{
  "head_dim": 32,
  "norm_place": "pre",
  "positions": "learned",
  "qk_norm": false,
  "beta1": 0.95,
  "lr_head": 0.0092,
  "warmup_steps": 200,
  "schedule": "wsd",
  "final_lr_fraction": 0.05,
  "doc_mask": true,
  "train_tokens": 268300000
}
Each number is 128 + 32 x the weight over its row's rms, rounded and kept within 0 to 255. Layers, rows and columns count from 0. Numbers have three digits each. The size before them is the row's rms in percent of the matrix's.

# layer 9 MLP down (transposed), 768x192, rms 0.18, rows 412-617, columns 160-191
099:161100146095112177126171146123122120194121156124113146147128158109146118083136116177147171113107
101:164076141132196174147138139080112154149091117081110075090172141173156135158120210194146162152077
105:097132136095154120140072208115087096122123164130144070120147115104135182103111180077131155159180
107:118165155073145147110106115139094166129141135180128116109071138165167088170066130045181147123141
101:122093111131179099135124113130120133129118152166156140160145205087097125162143087071125132097145
097:096160148129091097092116056130111155175189215167120132168133102095168119147104111095153064134132
116:156127138130094163106129166144055143160102132148181131208129101108164084170076108141126122102100
104:131138118137079150140098094098130124204119145071146111133177081149185129084064111119165142095139
094:098157091092130192096141175155142101188121140158150072157105129157137135132101101094167143104150
087:149101111076090129110099084081106080160087139123113135124146114150103122085113186064133114177142
096:077112160115105138140126126084152145161171131096096095124110118135138113072144117158095100096128
099:136107195116078081116148158144124135133110224161089119167147100177143136096122123105166194117164
099:152120090149073138158139132105147096084171102208159092167083113143095209108134123180133098114136
107:123139184087116118135136138130084133140115119106161116124082129132102136109163120113161113102088
102:134085083164046131145130161127140102135142081116145152194166120055141081113135141185103139153145
102:118115168112107106102175091115145077123174131122143134081209107104173134156087064123114090129104
103:161117165136065131124073170145148137168134145145211121116079142131081122108175114117084149100130
098:179149147147102109056127158076109095111171158121106138155145055089127140143109133075114189096114
111:075121113079078156150133105087121125124155141114144098093092147139095079114174116066136156138122
089:143114129163085141151137116158154126064184145122143102168069105120111134073123145132109098101163
104:075146172161130111126152087117091151127141171139150114126153048167130097088161132139152162078129
100:024122100101114122169142166156049111101118118123148124143119084160102133170128091094132114084144
104:111139188094098202161114123124132219115137140148148178099117146164140102122107110129107163117104
104:120107170147148163175146168090152163100171084066143155108060135143101166094112097174100102111117
097:131114141080145184106101180130150173129139129169127122115169115194074154110146141080174183102024
095:159133121099130147149066186081092098155170120135105079130104114098179121063126148157079144124188
094:093122147106144077092137121144042159086130123148139086130129152130147108166121107122085140151136
100:124090104102180171082142167119113087147075097101106090078106169124119099088100094119138114094144
097:091120176142164123131231133128189116068182120111107147153101179143122132116104177097137114149156
099:090154132128123094075145194098168123122145165069160205233097163156110110141138126120113206139198
104:114153193180171106131145145115159117154144125124085143173109086150146091180144117138087077104101
092:117161090120099167109096122146175109149141175125081143132147102118148144106174084121165168119133
091:130138104136126103095112129138144093083132150114117099107128091133101202119105159138221181172124
104:147103124115115098166121151097111090173085163105157091167147106128095116114161102074095203178136
090:115139137129137102111149127097104117057117164094153071093140127133152133123118135143148143160113
094:121132124173102096104167148104123068130155123145121105087172115121173085088120092165097123110154
096:200171130218162130101100139062121108095100111065100099076155149018168129159145161046052133100119
090:157165125090106148095129125124185200117148114068131120167087099132102132087104094124120147136061
101:105154071181154119136117163131079135110157143162178172116108160178146116103118181084155143124103
110:094122159113207161133143119109163180159134132171167116091138153173118157119169167163128084170121
098:148186109149126115116110162147077110145074148122093144114103119169093126133171139135101088118138
098:124105093110120122104134080158138133134146155119106134155065127134124082157143139144162152152085
094:196151037152115134118113107136152143116066176122160144168152158114134170187120172165162127107089
099:095151183151154063149163083156122107092160118102126148141151130160146118132090153129089108123109
107:117131138175115172128136178084072133167132142137175130107141138146137098138133085178142170099156
100:096138098152175198098141161123129162139076173112124111135141132151120117097125144170112100215117
099:141133198191108105128116157112165107101137117196081161197065110104114127082116146099151158122115
098:133109115116116089107141190159129107158133147140171097143150224125131105163078134115142103153094
109:073118126191136183148145108167142116117125103128121168155169055187118128097074145117081114076145
101:158131142130091093078197189161096127116132145128107093133124059136127186117096134156132138141121
098:119116139128097144132166109153155171123151126094081143189119142129060156080160126128137118133116
104:155121124076200133103160071128130087082108144143102128093062111145131071121066042125125124142113
103:090193099126098115127145119162085092190114170148176123096149141101120092119078166132166114167110
112:137158143162083130141148182144095071096127138089129046110107119148148131099109124078180127108199
095:109160120190130183124150104131156150127111154127119120198146136113169165186146116090193058162118
096:116179093123125131106155075155124183172188161166171145129111094107044175127143145087173126077102
103:125164142145156106152131166125158111135142119097165149115126136198195145163139119029117142155110
091:131087162170095093104180146107133214085130167135102090123133107080147138113133076133109145099158
105:136153143091160110194133146139105166131150132085164121122108133126184132150167179136169132139174
096:160134111113109092109184179063108073185069152082125145145110159119103107118082142111184118167111
112:116094146154158152196146124103200113144086191147131180064194136139188088136131147138117144149113
097:140084104130145130144161183107139154178123115142127104105122113167111102124168151156131163169182
087:160175132122075144132163081170155090069067139078093095162115104081117124164132139131123156148093
081:105151136134174117085105068119083079117079127177056075158132156077195144140168192160130152146145
100:111143200095114119101125090143194112163152119171106105114101108118093116160135115134048133162067
111:191129146123119104082173100104143139144142119146103108158110107137141120079145109150149163129112
100:153165078110160162124150083090045151119053119162152184113125136177132115203115148110110118114126
105:173115112169140107128153105160152123080121078108113093140154166153093141110171130094072133141177
099:112133171125079148138096085198152161095146148087163106121150148101154116105160170182103121150118
103:112099108107158154095148136125194125164069106124074093108097163157104144166187142154148139127142
100:177162116113097117134099120137061123085146073119139129161162095135119090087157097154152150140101
102:179087095147167149156103116158136131172120092142152085141115123120172172136135077133100141109163
105:152139106177142132113138185121177176164130109145113098066161160082107089097149156084160122179109
103:122087167127156111136140126092165109123196135120125054137123132107078077206127121115154132117103
098:102112156126139201167121122146191048121156119110122127079164129169088136145127097128128148099090
092:134063100162093070116127163134093093072193182115214104166145109121125072146111138192131092136132
107:112124095061132169128115146125089149111113120130140128127157104149144121088114153050114143107130
101:118112144164125086065135128155188070138155144081159138158164135158121079096101085111108129108085
105:068082098074089137160120108098074129070132104135130144121139099156175177108153140152121057084211
113:116173112132159091132186144133115116156178143214095134136095159183130090151120179148115151152162
097:080109116104132135137100156170171120113145167096192130127158142100111122139157125090114179124147
095:159176147083147122133093077121142117124128150100155150139087171173075154159082125155121099022140
101:107145130153090149080101105142193192135082118118151170126138127141115113132203116159137138069109
099:153085137101096096147122107101179070123143137172121127169105129131112158147102102154111115074082
101:134076196094121164113135129114104137094187109088122171103107118163090069146051154083143192139114
101:190149151121140083133163194113138124159075104128141118157117150101111151132132115136178161154151
097:120232113088194151089108143163170156147141174082171110155133133095089128111118161129094156118094
097:081137094052113113148138127143146108156105194115075168119134174167128135146064111150176117154126
093:075116109108159112099111112135136140130123165118122165130166185106117067125127042116120108066117
096:119187108111087146133100141157043152166086177105121088131140162188130162103131178097117140110119
100:135108097085121147140213147080164111138088135143148158072138193131115154136081087126145172156129
099:167150171070145185095158079126125115118114144085134109155098144129094142135124106161185110204095
101:118104172148114223105194091153141101133127139152103073105095095149172103150114184100076124116113
098:189178119108121100125171141140108113133172122109088137108058125125134111077107109172107106122108
104:148180107093140064120135164111126132182115165173119121130163132120135181103089197060158118105088
105:119196100094125113115100160136120119128123153122102125107124154126132160192081210168122106053106
097:137140156181133170137093129173123108082169117065088175135119131160135110117122131131180131139154
099:134082095139108133075156164199137087129097079123127153096143085124138152132130147140116166180163
106:158127150155133105162130145121140169198147122112152140141072094122205109155176084068129127150136
103:165226156125145160112081139141125095123154071097094130134104137127132208124168132172130089139134
093:093168105092138130165132086115161118174161069177168133149086071126104172130072111129135097114103
107:081102121156120041121097084109106153137133122206059145111142119124105127123090156166147202170143
099:111167153160074066108146134090158114125123147129173066189123098127152122197194141113150106207082
081:199146100107143147076074119130140107096043205091096124081153128163118168144138089139153169148120
096:144163120195114113138056093116131117108120119138118121140101177111121111101138169170168139112187
110:126162141067155086178062053142107131091121134118096113122080117158152146139164165072152129118088
091:131202148138137171115111106150088120188132129123087134139074130118168083102081148123117162083151
091:143115125087141120113168133109104094156036143151104115138160167131109102140211155160100154106095
089:108160119069141112104176161102162147125151102083110091067130185159136145155129089164115122155177
100:094118185088106153109122095140139212113124062143098121149144147116131156154138179139140187121113
102:157149190180108133102132134153111110129159145146120138101157178116125177096176149150138111122137
098:114197187163114145116064150064111160103105057113150172153131115127133134129164051122131114104125
097:140096173114048136076156168149148139137137105141158108137074119165152112115114129104141135101144
094:184127103130141099177073116063085225112126127138155137094166134133094129131045175129093118152072
098:052128177090055116109025123099096160134151134188135120186120148162103138107190099178114059105128
110:142146103140092168125120158104119102131102094063176120136094068077160138121119138150162079165162
100:134156084138084122206168104208179105158100154168145140174173089125176140108086080120130133138212
108:090077105104131116116135150161064119183103110093156172138104118103144141165174184171122114119139
092:179123126132179075131177121139100155140110129096117107168102127190132144093119157089163092107131
105:111157116111194144157085120091101139127166111091186108155153141111197069090146127042125147146165
099:144113157082119162096163162123124136101148123152173105123141109089154166129148085131081109131084
097:133147143172111126146127115084115133066128126103128109147039167112096118093118147153163118112080
090:090067112090082123103119118063131115132161109055112096123113131124138058129130134132113160115167
103:086060076144121101132043163075107083134111141090163065141113100156153138066132084102143104224105
093:122117148134144148131116131158104156157116084100173152124128176114116142149139164108151149142086
089:152132118109079118136179091141149137151142139137065166172161088143146141127091075138120105131135
087:156086136123103144229134192088122180101127148127103112155107125165145117170145163122156141119138
092:082100075139125116137121077100066146063094182157161109132166123181127088157128093056077134075083
110:166149162071071098100124144128130162120175160090192096071124157128169126141064140114146165108091
104:164139060166187140061132105079127182160107105080132120105073087135101151183098164122176117152180
106:087103140178144151181101114118075110172170102086104119149115130127156119129127105132128133096144
099:146116132079100091126102134131088175171113096156110126181165134127086184088143142154095129181187
096:118140139115154120111081141144168147147139068135220117152153161089116117162068086170027148166087
098:178142105147149050070098123142165146111153163132169086067140083134098167153123137104112168147139
102:103151099135094137112119108101106173100119184134167134114064062096160127106135120057159156098099
093:102190132170179143115129155133129138137151141135190121123131138095124066134137141097128108088087
094:111111089108143133146150184116157166130092079102097116122158146133109181117200145116188126130096
086:100109168140153120130174148183124145159142166132118156131116124181109137105092142147145087098152
100:222164178132107123130074183127125167142137100120130110139167151133134155170087124137086130150111
101:127151147140196158188123193151170087146106138100149089146143169124110184109113054099105097144117
108:113216107108160116109145101141160144145149171139159114146095157082092179109152144153111095140108
098:122126121186077094180160113103127112109141195150181118114155175110127133088121107109170105117114
107:133121135137119119180087116117118129138121107140133145100147141047124130106083126146096110161131
103:104150140124114133136169097104126112128118119155125160148109091068166098145130146120131093126108
096:071176133161176082126170218171106099125112106106181135132161139131092085084064142135150087184127
103:141174148157186074127093171113149120165091030176156109129105127129099147144127136126123138163114
103:132118159110125139094211174136117079154081105097165156105128196105065171180160128134112180178103
100:119137156136118148127081152132181154125131106137169141131102096162172150104107110144113136117091
090:060043160130160147126128176088086158132123148121120158206160132089157119179129140125139223176135
110:128133109129120051114099156135150106116080128185158168073150231118145140116115117185073118159127
100:086082129079107131139173123138182098125131149127164090112126120107034158110177081135080103167103
096:131173066124154094167132149094144166127122101120129101124165137152143076132154114174082180129127
111:173151140061107127115128110122136022092129141164156153147086106223134123104123111138119155164151
091:086104167107125154188148156154176117157152148113158142123132175156107118115204216103168128143102
096:129115113097100084135084139125101106115058140111126181151135136162163094068134074147176104093124
089:144074117153093091181159100171156118106097108155047115142136125142119125071150071079126144130126
099:140134184171102089137096110106084140121123116078071143094134185121163109168146076179127120126235
109:180100139133121178165166194137100079171104077175149121169158151110072158141117159088166134139121
104:109149083109075093110081108162171092153136165127175091196136112152096109166121059113160102086139
098:156079180137112115115109162151125150116162152107094090159131113128168138124131151121143093173150
108:122112130162103161123177150143134114136183106149103147098140115132068107081125167091184169175142
097:180091096190150143137153202105152103092178108101171169137130160132103173054168092108161185142120
098:133161134181132142085108107139126112140172144104085152140131108126068139147115211081088142090164
103:151127097134100131142116150123118130169097106141158146118086176163109114119082167157172167180150
091:152133111146131123118054116117108078109150117137144162090118117168157117149086105093171178158156
098:164176121137135062156113167096162093164128102120123100092102109169073146117123098081109096134140
114:143145152091132139118151118159074161062157108147109142116145123118165129110087082123138174216130
093:135174116084052139074118146135142064113116140121145119213121107105156207144126120123101174133098
106:175104109104138064139139131134138166123151104175127134157102074134060126059137132105071162072134
091:098186107130039072154123101074062141110147141099133163177150072167124116134129168094117135133120
079:108098157165152103120117175124155137150091130122127074147085180150145134121132118150131167136128
103:137108052131114115140066115191119137140169169106133150146097145160125122162071138182092091138099
112:091117089142062134111164114121119127127129225044156134094179084157125114165078119109105145108076
110:172164152126180101074074109154096142157132110160147105100069178120174117135112203120133137132141
103:128144194139112137102159082125088141133129155110088090183081130140088115157141120181122166146087
102:167136176169185221147104098181166126132094099168095126077112094132116129129134125121118104087159
091:054145112174099107115144137135108104116155075117152133140143083136113113098151122178089129072138
113:103177146125107161104102101116112189134145119128177168185137120190144108137098131137188099108088
102:155121082107178174135128108128165142073071148092119153110134143095119089146129095114095150128144
108:146142125067078067136140125113112117170119127133192172129119164121106084152122172086136120129163
100:123099118123141152139101158184187120169112091121101156138167187141185140112144181164163103163144
082:174137058123126139139115136150112139145148101110126129128141169114109228133138125094153083124162
095:156116090064083173089149105088116151142050058164104141067120111100088131095087206086142105123105
095:109092135125097111193064124122171127136159168130152131128196203183092099095122092123200138107105
101:146142137130046055206148148074131096166153160127112143119138119160129154130125087160203126159103
091:105239121168111201059114143176114130175120102128109182043115147124114136161129139157179137130139
096:155053133083142130141123096110126173120166121127139111063201124100153154083159114168143171154137
090:155137143160166154118131097172169102051089114081169097149154150143094146111178090134052199134183
097:059145100127075078068165140118196201103214073119161139137137077132139163147153159091110053112144
101:170119149173043125184085132176137086134127202066146086085150156148136116173122114119127116143158
099:099161150127029170111148110127210146147115130159164083115181148165058147109170090138082164132133
106:164122132103137150160107166135112158155138109164146104155111173117165145153156165123104108085103
084:091160114166106165187145174117089139141106156123113159113155180156152136152074122065061192112129
110:108160097144130101147100166107130141159136200145138114133120132107147172133152150054113138129101
107:120150151147118143093078092137076075162145195155175075103132114099170155148109112129163113129143
106:175139155120089194130107145130128110150140118157129192129145156181179092184054114093146121117142
114:193136148076084169169138145113118174111112123122116162102099056127117099112097118145067160089133
101:136135126115114147141167099126124180135147123103124144118134182100177142119110156092154140069104
096:150118119070125084103116143105142075131198110127079224145194163080159101156105130139185139169120
105:126163101111135090069147111154098068051152157120087128118119133079160190100183131144107132191111
107:140143142125150143087110107186182118118177101177098080126128079122150117098234159092124197121097
103:166099141117092125158118113148110140136123155144138064178176139165161192104113114141148142128158
090:141136125087130153089064126137181122136158175112169141152147100177154164095150087111163081110098
099:060191178141119182182097114092129089189107144137134123090069158100043106192123214126154068053122
090:171148161182164174071177149127102130131162136135153069162101102075106112159149142095086118075129
096:152141137155124151171030085096118077125136101078190168088119102169095096137125125099057125102108
# layer 9 MLP up, 768x192, rms 0.178, rows 413-617, columns 160-191
110:079084106104153116139137114148147097091136100157164120173110142072150051160210135151134172097139
102:117187115135136129139147124157148091101202188146114073149102128105119104123128168171093050149170
110:149150088165089092116094122131163142168110131082194076073128179161119124176173091180120073131149
104:114071156172109118114106088095058102124203126137071129117105161191159090154096130135147136119138
098:079124139158117201120126144130191179182097158162112146133130151054144113135110078147146135153131
113:148191119140127142086094117145128138172133115162161138152083116147180052127094140108148083123135
105:134154151155115157111087120190171154122140146168144072127082101144147085166150140154129155195126
095:146201216136064091141095174160161175131116151149108122159105079147141174174171163141133131141111
095:120103100131208092121072132072125133176126114132120165112129140115144121147171102203082105097159
093:128138115164156187149110092174110103209102128121103093112162085078117131152151106106081146169074
104:151149109121114186189133113106128153081133123167100191117107129082135140168137121156142145157215
105:153135149084067123134075088140168140088067133113095062135152111144106176100130116074134120145068
109:148102074148123125162166121132191141081139102131142174068184109099114059172135126151162179161139
109:161170053115191122123147172071134144093108193091105118129152144098141152091165131134142136117093
104:178116008168124120141086108124152164110136112154088118119099083144088173135125143109099161092161
098:175136175132144134166085160102148157130111150179157127096193122121143104180121087184096099082134
099:133057110059170142140135075127142116075152082141104200150114087095152150089170135125128136113159
102:193121116146111118126191135131194131150143111192119156100181134111169095146111096128087156143086
095:098176103120090180164085165116128160161151146114141168104186113099095137156159140147136095103177
109:189101116155185118093140151106180137115196136140139082150121148116154092097159123139074175137147
111:102151096163190098131172099091071075142105108159115108144109128093107164123077158088117143102153
108:100084130074109171079140110115132106095105079124116123068175105122086072138178125112153162154121
105:161098169141144127091106096087090136135142133123106115091125172120152137175176140105143149127135
108:148107149172125133046097075104139149137124120128130118133152098119164098145193162130075166108114
096:142168064104139147083143097142149143177081098115162155137200108143075163144206141144116147097082
106:085182123171158163184145153125210128157085067169173073123139194129117101167133141196124158177128
096:180126116131090099213111121055132198123111126168132113143128126089131092106142090164103145113105
103:099112104106161084120131089158189134157129113137129159117162098121084053162091106111109146104170
096:116138161147174138143119151164166130159082142109111140068198103167079154126146170134063108190106
106:128188193100144128112130200135157164138128092126157098108134067081112144121111145122131160194085
104:112091099136149126153161124123076071112109145101084144059171120131130088171127148116171095149084
096:088117146163117118195082163131092183084111145079120128135133140126133083143156148109139082057120
104:179171155089091095106096146112173183174131129163077115158121107083140160145203063147163150153129
096:131098119157152133160081128133117104184113070169115177112100165138168110123160082143092160117129
096:150158129110132125106128089066114157156091171160116212093137121162166093212135144101145177155162
103:123117140080142148117078082133078088142104119136120124144159129096188099118125086159163120174144
097:148105064171089157175142102105078172093139172138102143070144130172099033157181112117101091117112
096:124107140194112149135128122175128126111071154103072108128125162132175132151167148131146093094117
099:094099130117139113173110126133129132132113108145117107141116128140183080165113159168072081186084
099:145144070118139097125166155111127111138122158096188018138147157056141155154157117160099146121123
091:085116105156106123106151082116125187123113173124128084109194140093161146130082131116071200083133
096:108161052097109136138094170113136182116148127137126120116126162068181114069131099137122195111167
100:213093176166145125111125128118151130149059161094106115107135155089165121116184153140113113151104
101:128064171150110127154097139115136124103116170129143091049116073113111138164090091146138175085155
106:117143064156128066139096142170141130122109161126100087139147088125076105141152155173143147184100
092:132148115090133144154139098113136095149108111075111082069169204161130106156150117096084052156150
099:087149112160082141120117111116156174249053123156147147140083130126122184071118213097083067165100
101:148156131177168130103067115158162148144108111147153159107102101130199099108157154147157147122155
103:080154044134137140098108134097126066113125146131093127133124175135112119173130181097113048080190
101:126130113081144163111134155023076139139161106143121146119113145094150105168111089095066109098147
112:116121120164092114169077095109153178106103100105136139161168163106115125101129107133163079125058
104:149156150108120103076110144105122113108139157093116088153077159091114158193135127098153136137103
101:094111091159096102102147169110132108160070138164077054110141152159147140079078145083124078130153
095:108094178098179143062101166109103135130135047125124088150124103157166088160127163156099129133074
102:112192139119128075186105080072174085132106099172174179145141121122127165118121096140108173160126
107:114119156164129160160106059101130105112165057149123133160174166082083116140084094076114147153079
098:170157140103152107117113120154196160125086119146073096125136106083136139122117137110105169157162
111:198214132107142111191109167158141136140104158146182106138172089058115104134116098110189138086141
102:083093138123136150065083144098138134129106140109126142115124099099130133135152054153158106159117
109:122141100142170132117167157130083080187143160162123134132178136142137145127161171200157098125099
097:104130116144120098119127111192125155111125112151176142123125120096128173122123131101155125178134
096:070108108154140139138055174049093160128142146151114116102143102107125162106146169095133102110149
090:115079061120158120139118168093109141098153196094151179110153082144157098111126056137104119152184
104:144097090131140084098071181074090152143191178172111140120124089104107180115150110109115142118092
107:138063170143056106062135105077166122157110155170108133120145084063188177110115143107092151168127
091:140134164104142121132136112171136119096108113118125132131194082161134178114161137163138065095104
107:106121181131142101123061083123119101129096101117104168145085156195137104080105127166069100161136
091:129108107162127136147132146139102117095201161118066079131153127102120115098211102120097117142122
104:176147097095087167106085084114170118058190186083130154130139058109143133160099160124192141138105
094:111204165114142216123134078185151106174108147114112083206118093119132090180121126113136103121115
095:147156098174168186131076101116107131139095104087085114105147159030137166179105154047089160181189
102:147147115166164138156136122117140153097102146110115092129133122116153084229125117115084095175107
101:194189090091155082117156095091204122134192111188110110106125129090129129095146115104059093136066
102:165103099125108121137141163106169142134109091107114069125160122114118104173168121153103139137132
105:093176119086133145117194133101154121165109083120160138130118134091187115085109063070094110135084
103:186093059130089134117160128113159169072133142137162140114111155092141178169083167149129115156153
104:134154118042140125161075101072120099147163123196140094113091132148144145062181105145147123131099
100:146132129148111120134122104116165135107086184132162084079135079094182091176121122099100143134103
104:145077132126126137124118069120097116203158169155118126157101079068129146157126142138183106140165
096:154116131187105047074089118100138113156153190112150136076121124138109156141123114133114124126079
094:085117139130181181150106181147152086139031123160101150123124096128158152175110139151132108120105
099:132129181139106159180109145096062076146095193150138134132139091103144130137118113174140119119150
099:148103126130113200177118165165139147154129129146114100118159151126129189076109100132141163082157
096:101069119157168128156116128127133185067087155182101123101123151095150176093116130121076115172153
097:061115176169122129083146106159126109116082092123148110108084155096147082154172105176106082169150
095:130137118190190128157175091147194088112065098130128141120177146122102110136183096134101064094125
095:104162135112190149137103135116144134158146089129084164192081161113170171160071148079099074175119
101:100082216129095177107174145122140092124143137085168084114066085117114152112094097133155165113078
097:126122183110154182107137119113099026084152133149105118120125173106154116175142108167105085154116
101:107190147127117155152100096134134148163087123141095088147092091168170119088086139110129090127104
100:135149100122124107157110111177132188109117087119135079188155103150184160132204100136146137190148
102:145162118144153164124147148119085197114068065069123103071184148112082126105123117114127106161137
098:137125092146150127130126109072156113160111134085122094111117133103148085159128069104089140116133
107:159106120176140166127113175145103181109116082112144143129140057052148126121103173146139133170121
103:164116166093104164170123132132105097148089097133075071206150104089120120124124108181165120101163
104:098094108145098085136176104095146179189077138129142110101201128128102107165169145161137133098095
100:138146120106113140143102092122052135146077156205109105152107141150174116113102148152125112138096
113:126128094124183132126093133130147114158101102167164141193139088083116095125145149125113152132118
106:125240133155175200093088172074096156116148104141136140088152074122141209120149124151133191207113
093:111126120116126176096154112114150130129103175101132107132124177149132125130156115094141106142099
106:127091150124146075133138119107116123110108183120136111072158128056111120201116142107153073162127
097:133112146169138139134134142089076081093126126134093081157157122120114157162178175179119135110168
085:127116134080114167135153115156103123183124098133141148128082111131166090158045161124101120060121
098:139105108147098126128166118160133117137149122173103121107160164082061112143150062125178130124123
103:170152166157133185178199087144111101073168166110133180157187100167185145121116147157125126134160
097:144107076137159183094141147119157153145188156222121122113140135199121139103180154127152109133137
095:133170148094113137132183168108162158137150131119099130186173123157139155162121126131094165141102
095:125123142091185149083049127096065141156115083102104120119099126114103173106146145086106125121113
094:092110105148101136120155155164093157180126155121143125071063083146108116136119100096143179114146
103:114165164165124059085083099134163109108113106210105160119104168072076121145140185142196157173122
102:093207174075145089129163140117143168099118122109098117149131107155126161150178166126084146152085
105:090194166102101117153091104126174155168071133107107144158154145038154151128123099109200208158132
102:078091108090118140172149145179062121117138132103149156168146081166071167069150135151098097104127
095:140087053106189173112148077131109149111130152079100116137146055169163143134146103108104129156099
101:115152172133127169110072072108143107134158068130102088102129104143144123139164114091109169129122
109:100104156120168097162091174141178068061159182141070094075125144072070163063147133111102133131099
101:110164169163146170229092114103084121108084138133136146129183110105128096151105143136109109110139
098:128132124136194096169087147149163102105170126161138146128130134156094162143096139137101106148098
103:149132118131179140125114116113089089090115101114099076135194141126139137097095138149060133118127
111:136125073157126133076104192147143154119125140132113151105149106137130157089104091132134106107165
103:081084083150155149158084142143147092181073134141113145124068104165118165125150196166146188137105
093:102121122143106120121102102130104131154130153127101104104140102130107092085151092140101084074147
095:160151061121131119129106162097132165060112158120099085106125107087132102168087182181139130125152
104:167138150094167095111158109108198156172116162139151147138112068123092092095097132140128079143137
090:110192130157068088119089157117141112149130111139086149129114110151130142074129138110143130143152
092:132106079177132066122103096139146121093139137128077136154100076155131101106113113101136116091146
092:155109108130145106039149125111113157141171133134152147131119176147147140162097119151134113091151
103:109138144119164167164138120157098145059122142136189145103130157107073133083157173112088119148147
095:163088108091143053169110109112182131165153136073094188130177155117168048117150142133165126102106
108:182142116116167173079135151123106165096140119095108104155137146154131113086153148106156044127173
106:159122067156152176095121147176128183106137157162073148130144123093137187105088093142116147194137
104:153141133104131051136094159156112137141146152115073125094109068102071111072152108183112160133172
100:101157141134058140144146093079172104158126075155128119159154074160121143156080093156130146080136
100:131158160104109150118059090110196109113134094151116126136154150095124097162178104117119152193071
102:128166136118125170130157135128183097125137111101190160117144133114150094082122094189120107161191
091:109201137075170110130140161102062058106127158136073169078170162130150137157086165111074141150120
097:133151076111138118163113163085172138152106142164108086129155167067151190139161158169094152092110
102:110110112118144151108087119106110089070137154118108105158123144087140129143197093205171197095131
094:117162144140136119150065153121108160090141148129131121079223111141130101143086128119077106096183
103:160127144098160082112104053051182135066097120136121187161151120134100142103132104080144096158129
101:155150094084047199078085042110142040079110144181071117086132095145111153146139133096100141212106
109:134087101087179227104087141157145136133160146222181110088105105067134180180140162131108170133104
104:099124164133120115085149154120091134131050112131099148126137158059126134134136141136101158136133
101:100134111105121111128150074117168161135146177123124107143167134157146239173157170110119139131111
106:129149136089087194139165102098174096157104154066117142098134132150156079143120052071101120137190
098:120167074170194128103155123132068104159161179105094093088125098078142134167145103122102181195126
102:091031109131119160142155168158142075178101106082099159121184138174157111090100104165159140143092
092:122103113189094172164104115115145152078107163101076144139095151132155130144089144110141149109180
103:136166131071086096115104135065121070081117085139095154111110140099113135230138122166111164108138
104:130139118107206065132097116117136166043159081179143153101173168123117159171099186108101097122147
101:064126173112128148123154075094127085112162074168095135150103134073112188139135106146083087075082
097:163067144106112156189163105147140140139130148064096140128111114113117077089149105099119132165182
091:177039157175146157143109157068137150161136105197144086153126129112140132126144081158171134152172
097:097169113111159111125068131140121155174078156099143090127109136091165163117161115136122104211133
097:116081189184111122127149128208136169143152106143117151087161125140133120141165166087143085154143
109:099101112090208122121111168123166125147085096203086161126116164138122120106126096114082191082165
092:134109152123081117164165074059150174109180065131135146149142146126170162111184104124111178124073
106:127114134104129130143201090073130101164172080153164085149128086129153108163167156156137133161112
098:095118140170161144198072121120114179148099110080120149192129146182117131081139147119131134054116
107:111125099087143149135073141060227125091107153093159163085169138151182108177113131118103084096110
101:175152143121163118145119150069072133098101126109091130120140082118174113140174121173110092150161
092:075154089179157183142094140088119140066108167150074098120046094150121073131115119150118142144086
097:130109113172157170171111160143157089128099045151153120183162125101139138147177116130040145165123
097:085183121082119125174175143130112160170101128172169169133122104064083119136118137084156083145163
099:167145096152142078116098078121117101146122125158131136166093126150145154108085085112130104124177
107:140110106059160065139150123108144203132114155155165128096077074042180110117118087083149092154145
094:114152071079171076165104133121134167158091103119152102097167116141116138122106116145109110056123
106:203175121135120104133115099121103138148126109137155115042109100101149125217161132149131153170144
099:122145089160110102119088114105106065139116145104132111092143157118144086121103121114122171127127
086:144124154115067161154179116152158122092150115177072147178078068121137114174058100081134138059091
096:149126187100150089152151165174136128078094055131123166098108078141092146174132086112139177119100
103:110154115130132158126161065106113098080150149161076140134178156151112120182095104112117078174108
114:108082141093134127131141100074148111156125104138154093117186180129161097148076079107166087101123
100:115090125059200073153090127153144094069159101072145099097122135091135146148076111166137163142137
102:116103079069118060123110109153165073092078174126182125130121117147121048141124135162163152144088
098:129164144098166116120130103140096154108172096136090083140101107120180114107053172112210104166137
106:116106129099157130147066145165119143144145068125104185143111114096122115142144106102144199114109
100:132131082147085130121161131106118077114146173126125116145084121138155055086122063137111185158175
101:078121132088117192104138129136129112073171109121120131138119120126149086178161114134160123214170
106:123124102147156124166141185058146139078158096120127108077136138094069098162112157124159120141103
097:120176165125157116127138101131199177119098153102112135155103071151165100150132170161073144131100
088:111134144181084143091147043126149082120114161166082074110199141147074069156125132120104092133147
097:208128153114096149149137158166178152044071137147170115127099125065135112141157135100075109138088
104:117087110087160127143097137110107150124116147078131098110139052094090124116098175100148169149141
101:118109138106132163139114075107169120090135153115146152177164076155149113154106116158087172131130
091:142193145196138122154166129123175084161097166160145095153123095157162093161104099162138129113102
086:156100135098244091153099136123111163100103149162126208125138179137153122154095146160111066061105
089:161094135116157094097181142156135148165162143152144145121125106089129146095104104158113159144096
105:174062114157085170137135139066107116105085045156073081164088145147110132145111155119187202112133
099:057141136071119148151071146196085140121095188158168133080078105083147104135142146089188136148080
096:118146096143104098129124202114166123109131059086130065140116130131143150137177170097119139130190
092:141149081140157065096087163114110155082135162187133118195086101114136102180114176179129119065123
103:103203140114147194117183140171189125089168157169082058132114181162157114106115143139148059126132
105:172107118112133142110149184057158124173142114166094160110129177135109103121049109162112177085103
106:088149101139224176114114107129137203124105140159098129110144166076107160157146116095081162110100
103:103153156127157182161129109137131152142154083105143123081156121055119057174121118178149144121087
093:139053073114125135130091137134186116105126136135099124129137011128126060126146124129108167139120
097:138118134148197133130102144120132145119143121157101183161110119114152102158106116155192076123159
101:134084155138081152164132134178156164155128140114048117130139162110097145090206171154134123139161
100:184162171081075134139103156042105089133153147127104133140142085098102083076178086101126107137090
102:097168059132124152099102131160120105106134150081102070159148137084136128138101079121156123175053
089:084130072168090095143149137105087166092145125117077162117079149123179115124136169148089184109130
109:146151064118171124120114104126140131107163147132117126153157082170152154166123103077133116140086
102:136115089175089103165125099131123147130118150167137150161205155178074151149111133186159105134118
101:135173127141066148123180122120132128126149167116177153139163134172158090130102083114165118123134